Part of a small language model's weights.
Size: 15 layers, MLP 256 SwiGLU, vocabulary 32000, 7.62M parameters.
Architecture: RMSNorm before each block, rotary positions, no biases in attention or MLP, untied embeddings.
Training: a variant of Muon for these matrices, 159M tokens.
Each number is 128 + 32 x the weight over its row's rms, rounded and kept within 0 to 255. Layers, rows and columns count from 0. Numbers have three digits each. The size before them is the row's rms in percent of the matrix's.

# layer 9 MLP gate, 256x96, rms 0.0819, rows 19-67, columns 0-95
068:101170165128196130121105125115150079081108123153128183156112082156167153146088170124131175104127115126113130099094142119152131121169125142161089100135140163149154131114129065183103130162072095112138172092156135186178077086105147144145127094173197073144081109103107106137159071115183173085
104:117190120112077099180094095102073096082094099094095087089116135053161162174071163131153128171128143107165118102132101142115088167120126137117109135087194104088165152092123117109081077196124118124082106077080152124114180119121133143134100141128158104097172116127121120112145203126096106114
085:158129097091140125134201102113167122120088062114144123122153144126144121063116108181077072167144136139153096090168110114139142137096096137168103104123115097105183138084077103129148133150164146193125114144146126125115139195073114050108161103159075147110145156134120147119116076065150126210
097:136130130144069141151101102127154129102141119067098189189123069027158128122136105159193148130179085132126160094097127150153150184136131147125200163130099124157156096165081144103137138174076102094121098167140145075107155135129124121111142106192178106159117114138150096167142114118175162150
092:144171096161129115061136107098153093127080093149112103143110152134139141114100152097153138137126181089145093125096152157131093139079128212139159116158175155056128132132157177140113117058108151152182116178111088137142097118050082134067141158164116104106136136088174118191136177092118112107
090:180175148095145150147121115111169121125161147144129104101157107198119132094114129121125163129081121130157080131135170102183100162099061149129094107189167102030167120125156102132119157119081118149079074161130135119162196112135150106102126126179117140130086186089100167210143110118117145115
068:117152123139130117141155141150074087140156091078080112071123120150155139135133109095147079099113138118134178085150111134125144169165133198151155183129166113098084095106146141107161104144135077133142154117083149124150073126193107133165135137123105181132101149130164056191213073082143083090
120:105136174099106164145157092171066140153110076113151132159143058148112095057122119116083145115086102082112149079161089105111186112096145167150151096117141102052123148122133155137142134066125117184119071163150087151100120162097148164168136178096164141112159142139119120121103108088127174197
090:159050079139081135093157156114119113177145161093100172131143199131128080141140090087127121146141128159082151093128128141063173150119113100148151099151106116106118164087137136097164139102122101060137142119166108117107185081157086110166090091188125090184150184070089142112115100172113139112
112:167116149151146122151135148129174065084177123176169189114140152130128112118087130152130147165103126067154189122105171097128157174079080139120107043155167136102134164125140134120139103105058110097146138167108124045128106141073145051130158157144119148114124167133107096172139118135171176135
080:144117144159131103131092112078115121166178166117122172143120107151110137091112138101139126185139123165074117137169166122085133120138111155188110106230153120117125090151141106074159074073122151086090058134100149082142101137062119050071089152122154113166083158122098159144159124119150130128
123:150122169112133099150127148139082097150102125055114109111099076128119082138131133180089110126156131170100115162161133089099118119191129135074116146142046112177140129156106074190126123152149176125099142096115170144118117177103188078120133135127099105187151168198169087071119091155148113094
102:166185133115108098104149148147102140123171099137149160097175123118184103124131129162150196081139117151118125183143098103126138134121087068076156112115076059138146114100137088085097162142091159102142076132177107110161180104130200089167077141112102121165166087140143085142127121060135178148
123:101110143121093127065127097121098124158150088126126143136132086130178077126097140099133168202122110121092120149147109116137130125137125146163124147125055134190117172162095107139104070121137170100134063105057161194190104140154124130185114179041122132108127112133160077133107120116070091099
116:152123134104077128096158029126106137150136121148129103140126123125201137125147132132072068129107136066145105141151193105114105126124064158117144142179140148113172107124102106152045096178159095071188136106112140130167177120106162112153132090096120198114101158151151122117145141126198131154
115:090101141114115129142169069182149154081157086108158117116138194134090137130098165061100143139151173080131110093134198114140164179179148098193127169102127134101139120059121134109142068142127096114141139089202152154065113098130125127150128085102147130078124146090080109180134161134130104126
096:141160080152126176119129139147101161097139151181140098085153126157119137152077156101090111108124081145143065126096097166093125092153100110137148156155109115123074154179137135149153144190110169163077084106125198067116114122112036100124164106046127165116102099142119176092161137173130129140
107:107101149061143099139119137123073143134167123135186204111124104142133155120132130133110124148085129162099109106177152128099196146200151123138154099115115117110127172163044144130101122085173202168181086138076145098176108163191123192170127144131093113134164136096152121134157146125123107163
082:141229120155103167119154140152156128067143157121097179134136090136158125188156106118135116126136156153185116140146090100050081092066153175131154114121170146120095172144108091150146105137165131112127103146164097107078086062148127105081139117101130155115082078094069141145100122142073119154
109:141122177130114088100178134132140107095107125167218113149118116105079107112153170157121114132106151145154133159220128094101187137133140142147104137157117188193141155073119159131107170149126122139149063164208107093114119186122155127072166122139090123125098139099118131151127084108057120165
095:129145151144111142117148153125166091119142115114102099113165117116110156135118185113168103089140136105143161084114126125118073179102152109169127117182088115116138125107116182056140114109182110107083200085131200155107092132180082083116165089137160168135099095112116202120135157168157154214
084:051180094136148087085113073106116165100117139067131167129115142106118158095137123137196141136182132125107120113119170058092155122110116147184153124151180138147121150081176094120173096126115145131114139049075108118112138121109116125185086182118160078151112164098184129141078084136106109147
097:156187147117081100164155163086146138144111141127107136081132103109115153129149140169165144185160154118098126057079105131132072118052163123088173120100125093095102095114155159200152067135199162172118153155111099087100137144138124076134115108143083122150144081127099127086133137124116209114
101:136086053111145126137095166127162110103145108095122164136094107168069089094139138155066124110131164093084085126177168112129123148128142091079125100129045147127173134167190124150168172146121074142123104146115062091125110177120176123089161122116129088106172149158079136137140088071163104104
075:147140140135192182108104109113117065164141063149119095120109133110162054133108096148121118131134085142165142139102150205082120121171180153094101127147163125170110138094097147115086132186144106101104095166168154085178168129144148136142148104098172203086163191152123107105111083139169102128
116:160097045149158151102196156156129114157111148148178117071134190148245150091114115105137173142104099152118097105116137085117148118133107106123126122103075093149134177131150113099183098145102150126082111082098121167133105091154076202147147107124149134155140113145124100121053142145137124131
100:155168134131143116140163128165068188175149082149142139150151137144153114139179137109096160079098135152103127179127133084079075107139073138087122092124094106157134110119149099101109155141162109160181116139042154122116137111169167178124058173143149123161083114170056058148092113121144106135
055:079157151131232114108115086146124146162088127178121053127118122151121089133129148146100170150099148146103140109144119136169119145093118118060095097138138130167121116091180123129146171144202173143113113162202141142097059117072085097091146136117165054126140114126145069092117104119125121140
096:121168106122147078144144056188140139090134059158134092101118193132178119095108137030164137137113105090095150183101124124131144165083110157122179128094098081125135121106105125117171091124132142094081112123128129180147116075168151093148133137195140144137155173144145104122152149154081196126
125:093130135098064132055146045145128132170154133120153108058133129039095122141132117086141123159137139078209104091159120144132160155106125096118116126058060129140110177160123199132108121191129164116124136129105154155139166141118107152132082084157091123119115143140160127124177147120172126108
099:137067117129123086110188058116127135109128157142121196143164139176183046107153114143087148192127105131185102106082152131155081124164100179087062137127106105150087135118115169143200168103156100102128100144082120071156153154148165088153108129119146112162138143139145097166118122113152164120
104:073124161158199123121099155124159139121125132144066105098077146094162116110134096116106136144154136099093145171180135132192113107109087136114160125120132126196108085161090128174085188146126170108162134161139130094132087132037159131098108190124125079160119145101133176071147112094181146083
042:106127167106128134076120108140096148182089131148165137169120149098115167135140156110118146066069155190171168089126096129168073119108143090157092139169173091146122113124106159129169077199130071083133098154152116126211090167127143156125094117068181130138085088091152138119121112166109154144
092:170130167056137121104157075130116154174147065161135131161128125088145146121172143116164157116120128099104145145110117084150140122173063133104117043134087123163126129155140098169084105158123116115112097189120148138179181133092162058159150157149073189093100124143148121151166072125123184154
113:197111154117140137117161093153126160119144104125159179187097087118152090148145159198069145116133151097170186143132127171129149127160157162133149141158142116126092120144070143111127103118096163149143163188108129068069078123131146158208146153147136088039113130174121119122083126124144113183
108:138164157183136154177165117160135134097127137090096123174156119088139107145094112130119127180139120112159147142109170144080163070044071128067106164130126152080153130130091120149138131199133136076149178157100078147139125125129155137140145171146129154120108070074135129205204154082151112144
092:137085164159153184107155165071176137069164144120142136148156141124137108131172073096140130095113106073132141113113159179099059069109105077105063101166132149111084113136151153140146124097163095158144140129133145107079148123134109082160150142161112152076145137086135053061077137149142174158
122:113116184082131158096137147106123183172097136132131098081138195151123074148117143077078114144055126128110092136176128115088122140211141074076109135151046150165124141069165184089156082141128167143106083109135138169173110134148126131177133111139123111109104165131108104130127097094168104124
109:132110119185174060124151161173165114165157093080167104083081152116119078138104118086149115072135152107160083167180117205083104127133113164115177159093083106132134158192109095121162106124179110121108171125149127125099116114127110097174111134104171081097121148121151144142184050136137134120
096:148132088131056154140179162147146199134168107089173171132143117098109091082176106152150083148147157116106127152155148154136156090050068145101160131109073160073133108150063121119147105138105155158119113147116172082125169096063152088155173136150147133113123146176122122116063095142104094122
127:216137159132129214111114173089082097156108141145139115132146153150132074123172068088119142128131147148107112154150113145065176158137048122176101125089096101117075204121167106110153172100166099112159145120155086124178120110124119119098066179112143119114108123111141174103130115082119120120
113:181150116145147128054095106145117161081100160099128127187199162205090122156143112140099088083100101124105128168135197136132150143122127117127164061193118133093066123156145156153116115126139138107140108145156096144117106177157203129123132172166153099136136123187093113113129098134179121190
096:133065136154168160054102152142127090116133196167146115148118101203115148108102127146095157158131168106104126101148128168089125133088148063151072124131095160120105099093110101067092121157130078100157062131130131055106096137132121163146187145092110114105070126128161115173149073153123107164
091:140098079158139089063127124121096169122137128126181126130126174145148083039141111132217151115120065146121103102102165128096188065138102151122099116118111082094159134100132108089094162096127128143096099052139122144166110132136133079094106114133120179105099160125080115100124083158161068154
097:054141103173100138112115173119126152118094120100107131094162097089106166106083166114122074121152100115080116129127086129071171130125140103109142120094115197148127144108143097113096051130122132104085137096114168175086142088110079148134151142109111098122115087154096161010169134188099126104
067:079140178105060107141132166125128130142113114139104121157113107121126128077164120073100112129068151103107083137150174165151118162108119065146196159230141128108120104124142082058125160117135088085148081124128096100138085154130045151124103178120150105190101091145159133118116143111144160130
110:134089162115188109135028110092113117126118092167108124156119168127108145127100074064080159139088128118065148133197146155099129198129115100155151086169091100112133119088166096110131109075144124126118167125173112092087098146181120125106118088151163144104195146131105089163115119142182101140
101:075140132120148182116178123089145086087086132084112169130108203066159071107134077147097143187105131138141107114128175127102130131105118094089107121106121081210136081138129163107174130133176068108085111160141097079089125208099177101128160112179123139145166134122120136147098122128129139121
090:176148184169196069089138142147118092157163192170119172114147138121119140120162133129134092087188081122105115073094129120090109138074159091120148069115133131107131131149151117076113122116117161168134163155104085122097098146157090178112165109144109075174151163042105139120146112170084103150
# layer 9 MLP up, 256x96, rms 0.0838, rows 19-66, columns 0-95
068:074145128156125112105120152131118137198172125087136111111156154064108178142143116101139127179059137182130145162132107159113177102071109157108127227107130099178109098109103117043131070135163151150135105181131102129144140149127168115112152084127111098130200116160091129129176124141160111087
098:191116200098134118107100142072098106132029138164138159108085162123100113091153144158098116088135126179157114123139137102117104111114115129107093092177120145126079155143206127176096111143092128134145171097095095064104153103121152102104071162171116116107180153098119169094117061143107144158
085:150157154134085184074127170171125113150165186115074144129190166057123121146143201153169113132122146130155175079151140067115180146176117111172102169151134147150122086149156122180140079110088179137122119104126179126140127096141138147103115157083181142180140120135165140101098125196111127132
091:147116132164071148183109141117148110148136138113167146099125099092140142093115133155122125132116096144139156096103144137134136164077079161119169144081169130064159123169089136147083079165100141145086123156161126107155170124102098124105228128185206122179125160175180112127139100092198163092
077:109154104113169115114105139092181090120068091111074137177078118156155139096164164122140168153109166125082047115129159159148136139109107179166167120107138132104126150099179225114105100143131107121136120158124077109143108111109092158073156158179159079055154175107161105099159155126125135122
092:091106176114142164138219145138174159170066140106085141110184116164110163104112111107112134203112124101136115127152051133146111124128136070100102121129119193060156151118163138079125069164120134090047129120118177119129165060117116142131127165148105153118136122101076143117109124112126167126
067:078081112161087102127179154093078116165120134111091127132127135115134132107122093162126122120118107066083177077143118174116113157158116156185095164152175125098142130105144104084077162179151117177116185099153131101126088159170139125198132185089132138125083118083152067140119109176193086130
121:143106174183088065130057164079121118174116143135153170105135153129159132132093137155134151156133079121085088159074103177103110081150086103133127107097099107164092120095172065092075169105114096078112102101169163126121102134120137091106133109058039113140112089114156132137160125120108128095
094:141168082199162107103183019092117136081092115060133122096118082174135126091131103109176143106124136122089131135159122186148167123096158168145171089116099131132150118067152114139138136146171091123098170131147103093120099101135086118112135166179147076153182129089158136135085136173119130157
098:149130129151075103134126099163161115160216140145077148115156115167142086138122140085132095070159124141112223096117093118166156186135163142122107133113124150129157144116123118124073068131172159121138125138150172144120086047103123146163189112099138189118166105137130116162128134121041091145
089:147108105049104135134165121142161124132111098157132085137181075092160119133145087150182161079113146144127102082078167142131137107079188157112197137095136067138154154040126141137106126132132119142129157117140081155138121123180148165123187150102146105089159110078178133149110121066077130172
115:161098072163139093083115109163095112148091186179142129169120125111099180064123121079134140140110098140145115108146105179180150142087120154173132097163173181089088090111071140086119099154122165159166131108154136119083107111126087150128113073150141148077063103171087123136167139175164146175
091:131076142159182143165105153108154117131139159159128093194125122130064150122093132081097155162088135076150140109106170164155116125131130203183110183139181159120085170124101190162149083109135071160112198123115128094101082155149074158123116169146154120152102157147160148126148141160145066122
121:177128181104115100168109165149113125150132090121121159089155101045160105167118071140158124150124106136157113078062156134125097161142110133077110117101126099112184090114094119116125108115096144161101064154090063154144165136103188124118169149124185122134164149068125180101074112175140095080
110:162153177113088182161144120105094127102160090102104132165116076145169098108110116105117097142132133103118125094124170125103082056109105145121095162163110136126158075091092094186128091185191137093110176136143140098160153160154118136171150089160086160148164165099168135138164109176195153197
110:177204148158097099159139069115140135131080136087174132123095177127086104086106137166135099104131143116045119126132212153079108121144110184146138166142178133127128078088177100162146126130088099117121162095180118130092154098091093075101185127073152092134143129113136123140139174121156164133
098:137089204134095134134113162087148096119150099093085154134195144093148142132146087089159108112109209199145126148190182140164117144088115168151149121131115148141163080079148161149150158149094165119163129168083108127181134093110156129071067145158132133099159106109171135151086189108123142128
104:062148101125144154129111123134162086119141102114108176194132102140127184085160088122124093126113106156047126111097104198114095101088146120168150115079159090107078120111121173148135099096135157138071141121110059124143126127181125162122105226160158143166164183117149127130118138147106097179
080:123122157192121158142139136141176125168148132110139134161118130117165093105153103157160145119128126130210121182119147156074100098190154098137163112143148092097143148103142075075062131176122127107146145094082080119111024154065117111129103094154138130092091123141066150080134131105107081171
102:138132131143141105064164086118145091124099119153131096064145112117103210047147124129140144135134136123139141166093122115126089125138112128084133122122129110128095123116138134075090060182137134147138153077178129071120105171123159056119145073146214170094135173161094129136096149130149198172
103:136083215154160130170120114116116132115123117114154090172082158166097200130193120114119118094081131119188124174140150047128119107141095139136105175136114161185188197175142195126117126139108152107144162149138153101140080178151136162114104132135082163134165130137142107128135127094193129144
090:100127108171124094116097181155121089094105125152130104104103086124056149134107187132143188112073114153187200164104138117103126110111171136093133155163125131117142135181163145120102156207117161134088105070123193159140119072114081191130118108072142161103138118098081164099139162111114119108
106:156122131136139171139117158117113149137178129073086088138161148096103143168083108116113119171183145090157094104164134119139109168125115119065122133099114142080096113192158224129207131084156095127068109076145133073075122115141121063117109139159135107148109099169143115176118166138112072123
103:084073111115125091134128158181128138095121147062144089146133096150151092148179084132126094098130131095125083164092113081124173105147069146103129102152088215129133198176148103155142118133081126126158143175131157142146170162108165120051168107194154139148108158118119096136144164112158086085
080:109145145154097151121111159078159050122139108109138184127094130096149113131159141155140110024132149126125124127080146144119116114101145105124154146186150169108082109076108131192114105103193117165179063204152113149076156080130159152135134113164137096132135118194156102131102152104078141105
108:137148143104176130141108120096106173070170095111125105141137118205089089161109153128155121080107048091058134200157136192084123098153203155131109102134124173165153128129189075175093152160094149142103141152170116168139134145095130108112136113120155128146128175107083108134156148138130175125
100:197123121130143097126122138092156054133115166127162141130082119120088116120098088156201177127139156147150149123120147163172212122119146127148097177125142164121112172182074130139149157069130162095087119187155084057141139159066155099096173110122091145124163076095144131100144138115124093124
050:146086130163089117132146133133096083108092153110124170118139137132125131088142086163151132029104142101179071117087069139115120154168113143058071117151148123106105100172137135122186162132129081070155129087012119105145132167171136102148138135153085181128124131110089122119159156122114129153
091:134106149159161152173071140154129133110168086147147103079169160073187111189098139157139083083168110143145079121145113089143116165149123124072077118138095131118140141151116122112157116126115099077220161095106182143216111131139166150112151128161111131193068085163127112166148128133138120132
121:108085191165095081097085095170148104086091139124159158087151165116125148130092099103115148119118122164168106133170144119117117124096135034110190073108158110121148159111147216133144170111154139131064132116127123124141170161133156105087099113158137064152149145058146117131095177132082125170
101:191135147143123103157037149108156159159136122156164107138073195114038165162152132143175178117126168090108076088156156084102106126124148134118160142153159132138182128139161134093111112125078137188140104111154097071115112165123118112095149135146096097106206157091132082164113117152115111141
094:064053161113138130157113050097082141214084105099180192094140095103135172106160092120181146153127134126140117119160174166128162115143169138107108121131106187179120130166134127135094110160130138135192134104112142119143105133109143201106088088105158104140131167108153097154109160112155071118
040:174142179141133208148182137141157080178153140087071171113144117126145148148153089107090130144134120090077153138095168113084141206161060158163148136094143165092070170130187122133116117161076083157125147130120139138147086103174183149107146120100106095144154140122115142118103132140067171139
108:128060078107143157147099146111102131102140069095187156126083067085145184142120130137159119099114163165165104134134139117152181133171191142130131168077148169119128178130089147116150137083122117128175120132131124166105107109109115198118090090102187119116059109219174136125102167115139112135
110:105145144132181105134180113171116131155121114097144143145124071125135134126215124130114122137135189115103103135080139138112117100142096155118118144063083118098136117109113155152055140146226190159075170127126160135114111191109127098079180150163120173180190132145115131141152111098179161088
099:133049153108114120110120125100086073162130132108140125127126120124163117114177103121113112132122178091189125086137135128175162161176176142166154136165145080110101163098094158155070100147127140144160056122142160119087121180122141136132086063115112129150106172154143072089072037156149078136
093:138144134137122112119063194150089106106141083118104170077110097126151127188136098096110195100127153155135151168115068077187141187171115149055077123138143108144121112107158114101133099152145134111125117123090167154185129145154140165123156175084095149037087124129185125105142148107163142151
116:121171167126176154143109131112084171170085085144088108184112188148127139126165125149091135133061143157075109162110141118099065157172119089050096133122135138085095123125114126111150153136123226136100113107129123163155110147138100166172156100108121082112085131161170073168080119165133138169
106:082095159099176095122075172132117067130081131086177097113076134125145124127132130099150083047159146130120089154169080137122128119153092218121172155097114104183121110169117084160094109142157102116133130170144114170142108135165119065181085147153172128113107190139162120144161099120104119150
102:111152183174190086173157110125117169153110086155137118136165152085079147127087068197152110156156087105134101115148136119118166118106135127156123135092149201141164127121103093111198098111172129141119136151157163175072137154077100135121086130167092072162109110105084131076155110106185147099
120:126065107164141135082041126134171105161141168188095096124177188135130156179119130098119121067160175136129070095138159127166149170156146061160070123186086125127190179155119175153144147099091123119129148139144114118131144131135107097083089165161096068104123119119155119106122136120145123096
106:166121182098091079126131173182116132093118190181117123065098128150150147109080116152170186088150099107142165096155107111125103110196095156076086102148131166164176155095123110135189163153147134092108113151153189101118153108143115119092143123138060108122127181126164179145088096103131132164
093:117141121098167143105122079183046160103138153107153145139137070153122108186087153131062103139108128095140164133129122156133171099074160138111125187168102094125179126050168160124126125141154093098157089163095140109058111141177056076119081104123134181119143121176132124134094116104115125124
106:114153158089103105128137169108149088096098144114131180122117103079126185206131212043138085157180164079157139109097134139149111167131180074129127170117121146070135135141141102113125105119165108152089126128155118137119168123118113153147120138178069075161146100094155128122144097205087156120
112:138140194164115126169040092082134127128154172160097108117053131159144091143172123121122166111151174150101094107116151093146128111120117138144127146146153089178128130116174136150127154128092128123156098129090076042158133203169182104099104146102094151140144152096160103179133091091164104070
065:199159164169090124094087119113165214189114152126145184143106093155132092152129133191159170112119096126145146129083146126125072118079180151108064133071126135138113121131106084137162097133164153160158162105143120082154148114126212097110183123152096110103126120101126177144103149148169127095
121:071085167099158129137127160132130101096168096095061114107079150156086135164060171144072126160109165170180172141159149095159128112139148111118116113153166135156170091149148099164154139142083122152129129100179126141182098095146193083156104085150138145091183145151072147065140121161101104121
099:134108184044126182077140111152114127127136184164060158108152103178110033167092131098129054163099136099109126069161135143049089131103145109102150137143141140096117101121105116140170135133095084098096093125117112115128153155151153140164067152157151137111146166130077112128160100142136094116
# layer 9 MLP down (transposed), 256x96, rms 0.073, rows 19-66, columns 0-95
067:201168147125123138139144111077099148157137115149112115147102092074076099225128133097133133102105140102137093129167145147127109122130156152136154147143096125106146121058092207150193078133100095150129107055133194095137057107085103144138156153126118143118131110164185103131193145129156134108
097:106119150071087131197132113124127103126153072081096129174164115111070061045116125129069145158109110136066113171140160155137158102124183133124118154136167129135068077094104174128115137146096167135187129150100137129131127114182138129150143132136166166114151098088093151144172187076144172120
088:090146140135130086112163138127146086087127088186099081126113141112154136086130092107066129130087090111131147148182122092091049109110127079092119083137176085169071140129083077154118167165089104153097147102127084152116146156117143093127121145171079130094102114119029098141132116092171096148
096:121095085154157131143162103192152089121122105150124069103126178234148087139150080122081125170076125073140125146142114118125111092125179098100091145170100138157065134126111118144100159105127146121141170145026129127173129120127121080195068131133094153099117099119115123130129121124130176164
088:104117182100109128166142116095074181076142169164105113116190131069133133096157133152144208132152093102092104153186139121152107164105106121146127177137112141157178187095133094097096138153120144120050124117164100141105170168201117110185128139145073123130122157146076125142159103171111171126
088:140121108145062062169121139149077093090163115133124153095099173150127186122110113086172140067117114138136125122154186125062171161128117085120143140124096090143107136138144149185117160134127137190096095112107093150131100152134196114127160071193100066152087129155110183104117070140128172135
067:138159119172115125164082136164105122126125096142107096112092138076153129123150162132165058127166138172146199143124100076112188163116089154141130158153119075120098121079158148106126082155077066213176124087109108161114152097158092169103154136170086111118105182159140096159144107089109109086
127:099116098121066114132137101108132103082149174138142159168132159117101165094142152116151187128119107134094144134171174108172113128087171114155184071121190093099150098149119151141124106196111157138141177126170161068104047178125172127105176166179105117095060104144120110094116158162098135137
080:120155159114168105071099120161167103109145156168095114163084138139116135166160131124144098126082109163119179153105131152119034059115114155111062125101150127149101118181061096134076117139164161163138120156137156194139109173123215165124092130101125116155119130157124089116145114129080185162
110:072096141140119173064115148119101154163076083133132125148153123176120120123157103181172179120113154154103059107159112129166123039160122142152120097136109131155108126081094167107164141080085114176173148088067121099103160144089182148094105148071125131118138117101168122127131058109094133166
091:144168138206106124080102132102097128091147140068105122167117208090123124091174162083107118147135121116096126165121118108148106127164117089147105101095147175133140114177124164114174082129086156144144051154137147100106107180082138106147045178125147162160065114157104138108134156153166173101
115:154138131116202088108140092175148150129160130063141071107123130153114121146118136147183076135134138080113138101163143136076086191203189191099108121166167150151171141156094164123189101101124106146142152103122148090121101125118146084151104193142139164147161125093187163119113165129091118090
101:098107129157156126170156077101098130141135105151177171146146120095092131134134174168058132103135156066150140185133132061102082081147132121162162128114134144179155109115130138142181121115107093083123102132078143156153139157116165104148029183097122139165082154136167120177143151095159055128
120:130130140164167100203098132074106151132172123103160132149105140046146172120126104149121152152087128101196109096119153152104170082139195124117173110127183152093122203111206140108097148150112128119109110147124118132140116061127132123122124104181127153208108157173129169139111101174165155144
110:106128159069178132157124143134110120143155124108116110126175127172131072134076090156182170104142171077074101130066136159136128129188150216148099143085130119142143119131105134127154128110209131143102134126134149126107100174193073086143119159122177133128100065066094142130143151142097130070
103:123097129146144103178108152095173136133106096165055117149161094128146147123151122172072100190109055130205118112145116130133131119099146101159130102161119124111043134106146084032120103158196171148109131153098135152171107105160115106136131139206133117126105149121113162190113146133142161156
081:134138084099106090156153108114137128161094113110120123153138166146133127073157149081197140127160140113139076096178169131128164098092136099129173185144135167134146118096177100129154154090159105114144060107049119128150115050113123067182187078183155113124100107174095161123119096087131157132
107:140130134109148170100166084201134198100129137144108128107096099147137129073075127122076105091112121134174102106215146099074205189147128084098140118173107139157145108135096140184098140119193103190183149117106142099123110133145122104150125082154141111165172131142133154103159141073123152121
079:120100105070113082086161124096098099149107116103129145095135127158100103097095085090159138109128064142118135122159101125139168114138095073123096128096108173143109091111121114186164109163184188118140079110129111082095151052138126171119078100204156127118147114177144146139166117113223139089
102:174120035102123120115115120098127103154126154107185180121114142100117151118097160159141114114104084127156149129096099109156155133062156051129147164110145144144109116136091129178097193105037108121126112126065147097133118102136154117157138140076143069109158155192111115154077104099138063155
084:139115074098125134171103172175114176125124102154121093129127153157153123104200119117129094140162073125110068104130129134109216088095123099111151163142129145160177104136172086112143179104171100158133131118126109099113128058122150086111169067174107083082173109130095155098107105177074174150
092:123109080034158087197092114144135137212144100137159176121138148121091168145125110163089197154140079159149121156093131110164181198142144093108094124097095092139124148133107136142152105119044084090139141141101098131163151071153095164140130086175108117131124155119125160116129148147164130135
089:073135139126126082153084106144095087126128141164122135138090165105125189105152147128127129107079175131135142140072144147093150100137128179149087125141155127172183144124137089120058079114092206122146141141125160202096084176130180174116130162101124106148167182047090120109129095175109109146
104:117146097146134120129138147107108115144109089212099095146164118095146121091141117096140165140154138074112175151120068108168188045114141138152119165145205097103109136114130188096154170115152069122114141076107158128177095102131073122065094149101087091144095163100100112135157079142166156137
075:127096150114175109106167133151106202145139138143097115135132160145132122168148141189161114143136117168074066172168224081161185136136148100166138151099151131132153111187115102132097126169151107176107132123092126088124099093135033107150117135146155066093174099138101181128153130097096135122
113:131141138096085139136119110151146166105172145161122075115117134097123131147127140145149124131174138059097141153198149161138033137158130167153138134113137125108141120165139072160149076163091137109111158109193072143081184241131145124131094155116142146109159130156143193139163160127082132167
105:103117137115163119171147138136115152136158099108094198133128106172134126139062161112140100084149095129049083150088090166173088098164131154141125137096136129159131060146112103102152188159158130101107110144183146161102179142193112117141103168133145124181081158128089118097092082068128077081
050:082128124109136103114121136126154108141151177116148094163100188147109172039168121129124134096073122153108100108157108143096152133174120178103140164109135138132169183145073123128081104181107107084099062070104111125144138192085174129173152175099138160141089119142174144185097110114080141085
097:124037173063102121035128079127165109115140123084146101116091206155122118129158165137117127148089119071132145080202115135112100103165149083176157178110148186072110108098128119124141098107149129090099099116112127129163105124118070130151123112145165139104111105073098110133134167092145110134
124:136109110153072094145116152129120094132071154183130110109103166094179141116139087118092139171076139146158190146073117092121162085086110132088116173123166113137207103110111095082112116111147131126171177113089112143105122092098142093097116089078125091189080127104115128104091181075102066106
099:097135167131148124065186122165136132175153195149149149138171122114179075102128130097158114153132141132141129104072124122196103085106124131117166158137083092077138120079102111173098137139117129081151134121190125179087169140181114188154114128117077157144159107135080105108193130120176075171
097:164173167106119086141094160139139090108142098077119133064129136131149105127170114122078151123122107075072138141146099135145082102095096197159092134131083058133077118070118114118135097115161188133079119115159117104146162161119126095094183116116128086099146138123149131067152130088114208061
035:126172151133145132108153120122178134205123110118094190150130156147135051077118165133166187106099153145121143193171143180129152103147168129113137155110167151086131162121110098140167146156180081127119165128220093143088127098160096137093149191119163151128131101159160162136123186160104147090
110:107197131184150133163181123124160131165100099119085110142173071152186112138095122081101121128185151096124128096137131138141085074137039127119173109160118129084129131127114132094148129153101129094168092100089107146195139152181156153179137149132151153131176153033115073115114104149115112123
109:165192114164142159170158180121162133092093161114119110114111152151105195112162116194155109138111124100101078128138139077081132121099134135141166133178184169180125131156173119095139095153101125088138116116034078127134115167091158147142100099128166122163174125133118157112147150192058102095
098:192146118166137171123132074156152143127165115128082149179117080116120074168077090145168114134151131050137181129163112127133078115144120108131188088134114159120039115125135093107080121134111183111104143153125140119166201093173181131149091086165110181136131163129134141149157104129179154116
083:151111111082119132126173090158100124142137165155156147164114097180125158095123167084156108108172124084150087093124148163094177104105180106184181137199147183160112150175079122123100161143125102124101081133039100128144126067142132092146160117122149086095153086173102173164138094149096132106
128:129112117136084073128124113155149125134120183138102133125140108103082199107120113075083110092154092125180179135149114147186183114138104120132110080182113145124154109166056099191172107119079112078145148167087140108119085079140170099093134168149127183131178171147102175184141119148143152133
106:163116083113126155176122114139108126113123162179155167127161105127097103110095151108093214151098093121096157101127150127104197106096140066059180107120156098126138085135107206159137096129164077146142117149140157129166119055108114123092129109192142115105185141158176166125083144077115134133
088:113171173082142126135122056080113116104174154146137132179107117102126112101129204134115128104114165153138166118107125127134098158146159164216158130109153075152109072107121134092090093180133106093110135134115128158170139177178133168104062164073121177164145147139141091128128156139082059087
115:142182116108109140117183159119113109104118109102185130141141121116205065116091120181166167136109088116223155133050090166124063126133132181119125128066134158109199144078120081133149128111100119124161130174147162130115145111172107141112105099130143179103104093114110098172092159102148124126
106:184156043141154151151071121129148184096178154064102163163162156146105117159122154141116112102175098076098100096134118150103109145098122152165181125081135113121029130165064152098100134093106126110161120146143116156134119104156113145113095215141186131145115126140115126095134125168162117164
081:085148164129115108159109117063097102102116152120093132073131141071100065142141111075090107129088132126100099149105154117100032170171110155166121118126164128091127141162164151111154131126090145155167207153174095130125124157188206154110103181139156144170128145138117136086154128159136078159
090:156084068107096174114180178130104158163082139114114098153168094167138132058107095138161172102119128147115071100152152132121191120097157089122144143117150144168155102122096145185074169155130119137149075089125116083107130068110101124141203106115152079086135109172108188114076119095125131149
086:171103081124095122112166119149106156150108108110153087141154148182135128075135116122131189149174117136140100094171107150146195140074129100111145185139122133111123129126116139148158176147152095140123087058061098093135118043115051068148154074178146124077111106147098142193121105109125115139
072:058125124115181123139203134192144119120081148133074127103152095125121136125089141072106075111169125127101175140177097132153088144129116156124143138171130129132164094119125116127170080179065147091166079112138141101092133096146082164144062147084142132117104119110135145074125063070100162075
116:198155113106057136117166130119159187134130145103120182142170123157090104131042130179200138136151143090101154123123091161197102131155098165113096155126133143162054128116085159090157117158077148122136088111074128099141156125204122126098097121156160108132109122079163135131107094163128148118
105:098172179179154153108136106084140088058113118164135140073162188056114104162167119170099149130115076139137190115123135115137135155129069128139136086085172105127165175150057121134141180112070082116112141106153104143115143125073155120099117091117115056155104153099113184160132146120132134117